Weights of a small transformer language model.
Size: MLP 1024 tanh GELU, 15M parameters.
Architecture: LayerNorm before each block, learned positions, biases, tied embeddings.
Each number is 500 + 50 x the weight over its row's rms, rounded and kept within 0 to 999. Layers, rows and columns count from 0. Numbers have three digits each. The size before them is the row's rms in percent of the matrix's.

# layer 5 MLP up, 1024x256, rms 0.194, rows 296-321, columns 0-127
097:609495511489463467587551585485593573514479489573608480578500464485548466516474472492466565447468553472591419414472608519476471399455450489469597486474507435514452522441618515533563502523457445484486584433451439530540472431534565499501372566472440567460464425441513466564472474521457573432482501423520595477479580480449438537545558503453552544513480483549481457415534485451577447516561
082:549498481534373544440513495477548499505516476528524456572577549504483538448551502526539459484556552454502473488620426470586485513523510508485523541469499494571552572567528499529461469478473539453484476437561482500526486484461541546519490489523432516589544470639473406505476511525498480424419465463350531525573494488570518494472633402558532471586510432518496496566521534474508405414524
098:539460537429571428510594477478541431567480481486612469467536559527485525550463443545497445491539424506457398473553557495488455525530441599451479476617438576511489482531456530553447467500495567501545456535513496486518411424533456541478569422473353464482539569493512466515554407463526503432514436434575561486462455523618466445493565479488550470493541510470476522427484453484496546500412
109:488444519554484442548467445438491571547532548516426473538512508532470429455620516547454433546473450385537591427390497537519479565516453487506495478532600526548475525513468534444515582520510569484523497504431439520432457517525526608486515593506465537545559434561563446526501579510472507556498569445447476516494461439460583471503429631598483509456450432498516435602565547394521490498481
091:462443497525580497509544533549356409531520514502580450554503471510520590550471518518493528474471494565513588427474513561492491482447470471475467509437575465535599574512591578412472568546511530501492442486467474552495470491604477444480592479463465570503521477517503471605477515624448493442544436603599553436538482592490562531503501481538537540525368526411501564489506561486437592474523
100:522577568448491497526516469518549425500495487443464589544428543463545410448525522437455501530474504444497420482367590476490519592513528617531476450461518550428477547530453508437501459496544486536513469522555481457547496533505452438566392528523497546543582449508536555430507534446573509495544348473452511499518447459458432484504502475498484496501540495514461571513500482497515568417525
094:466510558390507500523503501512430484549434433556502526439512495419446530526638536540487535529458496501555521485404456459508477517477552516560456548519536458529452507550535556617594551536545408472531539508421560476575393544547574492462405505457429486525493498446467474368510516575415519502475569491533381527466521542533483423492560483433449480525466467541560431447541401469455559538500
104:476452487533509491558498425515466539464490524538557543551506499480483494553516460536492564438458565534615482567456557542533448423451569530485470477424465590538461571475450557488613486477518491453519504393518506483570419521573492458534473494495459535413533473438517494478491511489452464540546485599604538465488607574517573532526467515525619515529466527499486552521554500492464489498480
097:596436462508565466474543451460443565515489475526597521465477481559598430492521445589532449572476470500601529461677513535522523499543544458511455526493568482587512523563484519554439429505380415428502474552479364499504457538432497475509469523380424519460525568483538396512517540578541532560499469475555537498510535530521493582477520456523512555564491480504481519523564566503504549518524
100:478470490532477462515435455534538542464592453460518448474463477488489514350468521536529458540568532478424431470405439409501386413508604463540477478588527514562548411509470533412587463564511501385510496478549578384521522542417483553542479481506482576503504549588514470520526517435480524537526485549496587502550426674440428492552422463572492449526493527442514556508514614518456473529557
103:524586496465431484545481500466567516446586503571542517505409370369398470414502529571513650453597513505450431549457595585471466453488493510521455524504503530556464496465564570401495482576454464462548515502463551538435516479618411504494468535440504506517563450522504568542549530478439500546574496536565433436443553488548489514468474535545560490474467535514496455428481438476496469500557
101:484555516536465426514455403494550530532546478446560506509442509556495524506590514515569512441467533419472485489525521510513480469464607479529431518571561499527437459503501545527522514502496374494501576477457511475430454448526470467514514463480562480498534612539476456568585526513476488537523425481494540537477475565525616505491470654488359498416456575505484500460512434538473550515450
098:501530484516481451434521460491577447505402386475562431554526534607463531467444612551483564483584518502580563532491565480540480529456517485590501493493445497556506509469461425557437437445548501448541551561420599476514533529530493531523509462454446409491541498526641542575438375467490594650534533567496470510487445450445454449570520516517498496507510456609544459433520470508517442511462
096:488467560454504403558529460490468472477493419487445483520440479424508632491451655514489499477491442463578570509435589481459572483569614543507534516468476478460469425424484554448515511465535596503448541608572504456540487470495472463493590397500463496547549514457437453586481468452471521491487564455495440428504478496442475507522473465508497530535567559483454491479524506525471413523496
096:570513437514533578618503457533448517495505479528579493514431531512600592505481536532548571642454508501516517469526511494507556546541456583510502563493516537451408562489471460589612628457529453531435493490466425527463468449518566430506562507487588528510546564431509475524444449485513481451559467582537503446461418451420495436403548467568535522426456496570468507493518545451420502549443
087:521456503453540552432480453491446569412439432523402444521550547500571511538585551541439567482482542457441413446418499498504406463512419452555430437496511477477482533575550537404507538572475459504463552441508514488559526537539456499454528527485506512514489470630502429547493554468584455442529595504435409536606527449519470506495556480534471500455564527508553530592508503523489474442553
113:459577534526564534444428568481431542423525502473403597430469523540487491512596521456475499561508560580471491546491491480453510447511531448465450400502442523587491559494534540465512563569484445433587562536536582478478601447439499587504503394543494482495522484540425481514506434476457554460498467411389600458512560507397598426417427553432545565477488436463449421447510504567431474592442
089:523474494535495491356559488524489516423476486542431559479553517525453507575488465399558503540542473527588516511490516503450551546518531499435471569500485461508399523434418571617609500505486510476415500506508526512452506486465593417492535456522474482501501510422489533570473488443474533509495446464442484532476476491472527487420517446515532357430544500559583459593514467512491491488517
100:485485531553448576519547379611443456469466429463512528500567488494514459410452497511419469597513461501578482423499540423439489455432595543534578502536499507499389380561458437511481442509501545522539546543489531374532528555543481514415488485479429548493441572490469588462586489543511519489512525421406501537467459567456522509394420512667537513475530509486572485437502453468572491577512
091:460417557500567508506501510552525547486431519501373544496482488476452486442499449402515530561547523564544522489491539507575419467524530437463462484480554507512473522432531577489481507469473469529532496504480549498488376480488423510522622511451423455545521483524482450449566559524451610470574492530453581545500504473452530577498401530590513557527418371534491533546432492551498549463440
094:489413483477458476539435569471599473518476541449505533576390456460541465499488519436533465483510556508493462477550486508460502445507510503488543553411561521575537487557489509478591557524424457432544545411387548481378559504547487551509537511503461565551561585499453470447494461481469482600456560599466549547547444508474487453508491364510462544482404322534521472546538496465501517598507
093:483558486517541462564611540279466475499522502489451436509512480473472468537437528533523443564506543441450503498541535434449563461473457506516466579584534498463548460516458602482515491561653544489491517509483566508492425549499505467495467488575526540504486502483446474479514404541621596489476453454545520499546455397517526523442541510465485440478592496541496501488507516486489564462471
105:556352421556477537522519518535476553516487506549522580579486458590445427470561501467492408429446525512567489447539528495532507608456598557591459465484463566500481480488505486500469531526480476471483411487546475533421488453521515535476529516480342476486531557490512494500425507530516556513491521501506516512505491540440524499460563480603540515463456531484436488455425507491480414529480
092:472547514610553558384510479514549505504464551459494462516444440464515516449491522507452420550523485391514485501485482404578482479481419607478527593526530454511510569505502580541548436547519464547429494529568510487593423518483532511485510531452564565476512512516507483463467445573510474562400564540491472511456466463443485530502478503523584380470406507518449451521619489511523539507555
091:558428482488461390470536469447566424509480481516540423519454501475381450509498513527416494489535564518559486536452551593434504524595530449558541505458539440515498518530457395556582452546492439399484511584480459498488486454490550509458591480449462509547470458519438531514524486418408552489579540516503528504469547595439543401582536534567489526466466611575539592468466515533571450457493
095:522520488522493558451528553465471537477483532418536552511462526577557521570522592562493447496550467534492575545516523536500585469465363389533520481513500571450496475472422458480550449540498471482416422578365455464436540484475572583530552529539400464529519558446389513501539507521565525517449585499449464543463525574512482578545404551543519484494572556454548498512505500408517487492552
# layer 5 MLP down (transposed), 1024x256, rms 0.175, rows 296-320, columns 0-127
100:446429437456462496444562500555549458444491515567483572485476520511595527534525566402531448506530453485405520469488425538543469573520521572527522512596520457509513578503482505498576491506517497518431521507473560508472489478467444515518539521556497495429559469447469510578523594517411496445530481569494434571468571505549366433500595519466556467399541475440583481517505451500520417456568
083:466490579522518595520570567463443558567475476451476610508561471412511473600510547497498611480370458487407489446448534535502571472550455380479464529565506487394515499455529554442447610507485511507509528434410397573426561533566517489463546505572546514460436533544518550554589490430529519485565469552491476470454485461504487556479408562415481545482486505562436437450528484544458530549473
096:514472528489435537493519474601541399428554441562440538502527494461504556486531588536454617530503583513489560485512574543588492488412642431451453507463558483487505545537542556402656536488522461494477484416519519455465504472557487443488610452501534486513403524525507511481540511500475464449498508470434476444565514564484487510456521509513424542425421524460496512456419593539507488523568
100:464498535524528456516536486494452393453481514419437459473585584541475544527441480483531538542481417494465497547441460353562524511407554515468487476469527522450505535491499460590459454423566522453469492450357501494511516532508485497551491463465491447538472509505518511534464589587521520433549437562528422460560545602452462505442452552478488565512504505511486484526469473588564500567444
082:522577519416429524520490593526481590516628535485447460470432546481458532438536446494473454465487485461529421520490454477512519514543512443543416486486387584429427494520528450535512560406524537371455554580481616476524507531474557610485518554548540487493509549490485601511520513530531552602491503458484498488508413432483440442421502578458541452466553471584506521530456419539551380419444
107:527526445542472438511479541532468469499546530558595486460527549564443494573585442523454534535484504589590559587465512533477500666506538428568423498495414527442550410447452556482545389555511538515400506469571482451586549502577502449427504499529456484481490534562521504548473443474449565468462597504541518491476402366550554530463401581480451468541487425446547427487466486472543552481541
090:489487455517464448444473499482515563560619497501486391493488463524484570408446504413459568472508521442481487540536421512499503415584437497502489441567473508542532524545580552450487501483510543573456495520584475462469477412563587464467482528607563464479560447506496502590518471425530425492556523519491558633452508486554431509508524523542502508449447583468496565501485506606505471653550
111:553403461473411487479562565513608374517524472441447467477455540480449536545465513495510533427518469425370413511473482536497554530520445530564515508523528599503468479600518582462482444501525462602556423478509508454522542473467536521437493437556526527557503485512467523559616524453443522592516518493517500567493400491563451445500549379534490514552499553543540490490421398477633508502528
100:399557471445456417504545517521549402522433464499383510441430579535467603522530507444495490531523584573545491580503493549473507463450490512469491486510528558493474398495519541439603477595593462426484594439488498512445450495565517522464478440561613465463504472468492575503538516499495464443456441571479471468490524444535479554568616533476482503494502465417528426584559504511494521516494
100:556494476498516489547495567497425479550534547493478434412577412475509445541479472545478459487503456532563441596451467492465476524524458455524441429513570554501506521497408467461489547504484586515473557488525441474601427537519499497514488556613601542415476518532545436542487462509552524490544515536449443385481512470421542534584351457493422548604417524439472555472469503473485525510546
111:433574516390429570493522439572563503483422491412442435445483540498511557438460492430544492447461505469561599555559461457600533527517544443551548431401513482500563435461571486504595516410534488562499546531507502548489468449518487510583536463555515522467469366443535519504553586489534450559541554530621504438475526502416456456445499419469531576446526487472506490518531478564493536590490
108:512548486464533559443501509497516490457536585457508561528431473491525635453491486562505466536599576483619429452542492489530502583480446463428576452513496542499516482606525522366485535459463438476339522576483518610542522540460464456485579497520536538557494452539482440442499528583536535420532494442408504534480487506515489561585525580428437504485535503469474484485459434504480511546528
104:547640463559506462494445441434510566535481514553439432581468511499534581537494483476492515548523559515409551504550468445509497533520470513521431481506511473439448605445517552515508500508499549507500553521473488413488457481497518521466505464500419571531499499558433557504517524525438512464507507501558477454549553518587468491451533610573555539457632499548567508530499495588521462577542
101:515461480511561465460408410469524421470565567565531565507510633439466543566457495470398488557516551434548495551560399523522468448500470474515529594562531486513590502379526579497484455510556565461505588483463580472460559512378524477516519437465564557394512541456485453455410503511474487508518535494403455446446478416487453395546456466475426568540427418478546505544519504564519630562543
098:586490515528509483515429609416548465418527466499505487510490424502530425521503488549557437399552469521525450440516394568472464529483484463580559541525479513520568517439591539526362457525569508548562457592566459515515544509495390574505561530518538572514451439496402490503584449470481478588573459429368502578473467492487549534558416504527445460495564488464493557532457551536536421443443
098:499540470456599506489610455405539475459491493500584651476467472475543443524488463496437452479523524598550478481505497429516480562426508443504508531467492413477423562551489596437437512475399392491494512564441480541482509546527535494463427576481425489573466500512544521405519443543568429455506480546516493404496523540464490521496450477462565520584462434560459549398521479605516495499502
109:511418488458474383487485494488608448439439488514558616552392434502571463490488523505490572535619600436465560487471571520460509481487460520448589490480454455469422526507497495462490408431498458540440415446520533483451466493501511389506421516488556538447579552510518474596519505513469520489524435500569490602428507480529471480482517504572555535506579492529523483491517462439516495475479
087:479500412538459452464529519429467565471507545472556518481484545529458510537455535516552538481537523546549458501625483496520461509498563485538455518474497481492468479480542436441492518503405542494536545441582520504473611618574452567386544534506447505512578450517505476475497414570540479482487496467537613487567556525487456450529529538423485502500575561517486555427521528537495575489486
106:551481513500411512566540457419449587542491520531495483581506448461610427645443440578519471436463426488444544482506431542521585522472461500494482480449452503537550609461539590473527494477520536482468455539526442522467516498486550452472386486530596520585504464501523427463466545586486545431466404631438554549418504519477516544539511512394445524405463485517474557477462513511480578479502
088:476461413546454530508431576506512452553634516458542516489492585524578491486557413545516416454464489463430504472543483423478508477573433562435490425464510589470541562465531477510474514357493536479469451480533586477507522502467565528502516444549488562560511428581531464556463541448539478597475513542456527504464479532430442548470516533389477602483554624503458538529468515510550451597483
092:466505512529591519533520535473461381557554424406570476403543587546492544495559489560474508480480502492401511506492595521516602550463471484553462545507555495478471616461409525454457473569551543520567439546559406583513526523569440521470468549482532500486543474452514443537385585515494509417466535379570521535455459440587506601495494516539535625510458521464495439574463579497434450480442
093:389435544534549449480546432590502498409406557478481544464558562537505526593581486488515476516540441456444459590552532507535517534543532418513456589581471581450496491433483429492490455452505549540466542515494457514467496508524517512516562418405394464502450543540536482446508679600474489411470576410541517515456521520539521508589525490487572560525455442397460533512452497559384472485591
098:468504510518512517501433512496464476476502569467478488445460553527565526512604531384501510462416562546446447500520460522488505513534485459580475544552509484439597540537470479469546473653446459500398463463466569604531544497558558504495480528486410441457515511464446570548562540491473481516527503608446516540447511486454415466562409485506495518500595454519506503408544408477486477505513
092:588455578513437410594476505545525508457515507468576529532504494367538511476495543527566589493607581558559466462493490555515508541579502527394456479386439454443504455544551539583489561478454532564513534481540455523379436431459539546531496527569422438505458514552507458475671530478433444517562394473488431391449497475516465461513509530526419549509585533569487484562408540569503481523545
092:486614495483391544490496445497435488482478519462561481428523542563521504570522557436573524404578540497419482493474460511615530411541450613491540535488587483456494572404472459486523447449561500571507507556564470415483458546532535463504507418506580500471576539574495511478441576442474424443537523535535536531561495517494590470441457410544527485437449484622463503489564546546508490476616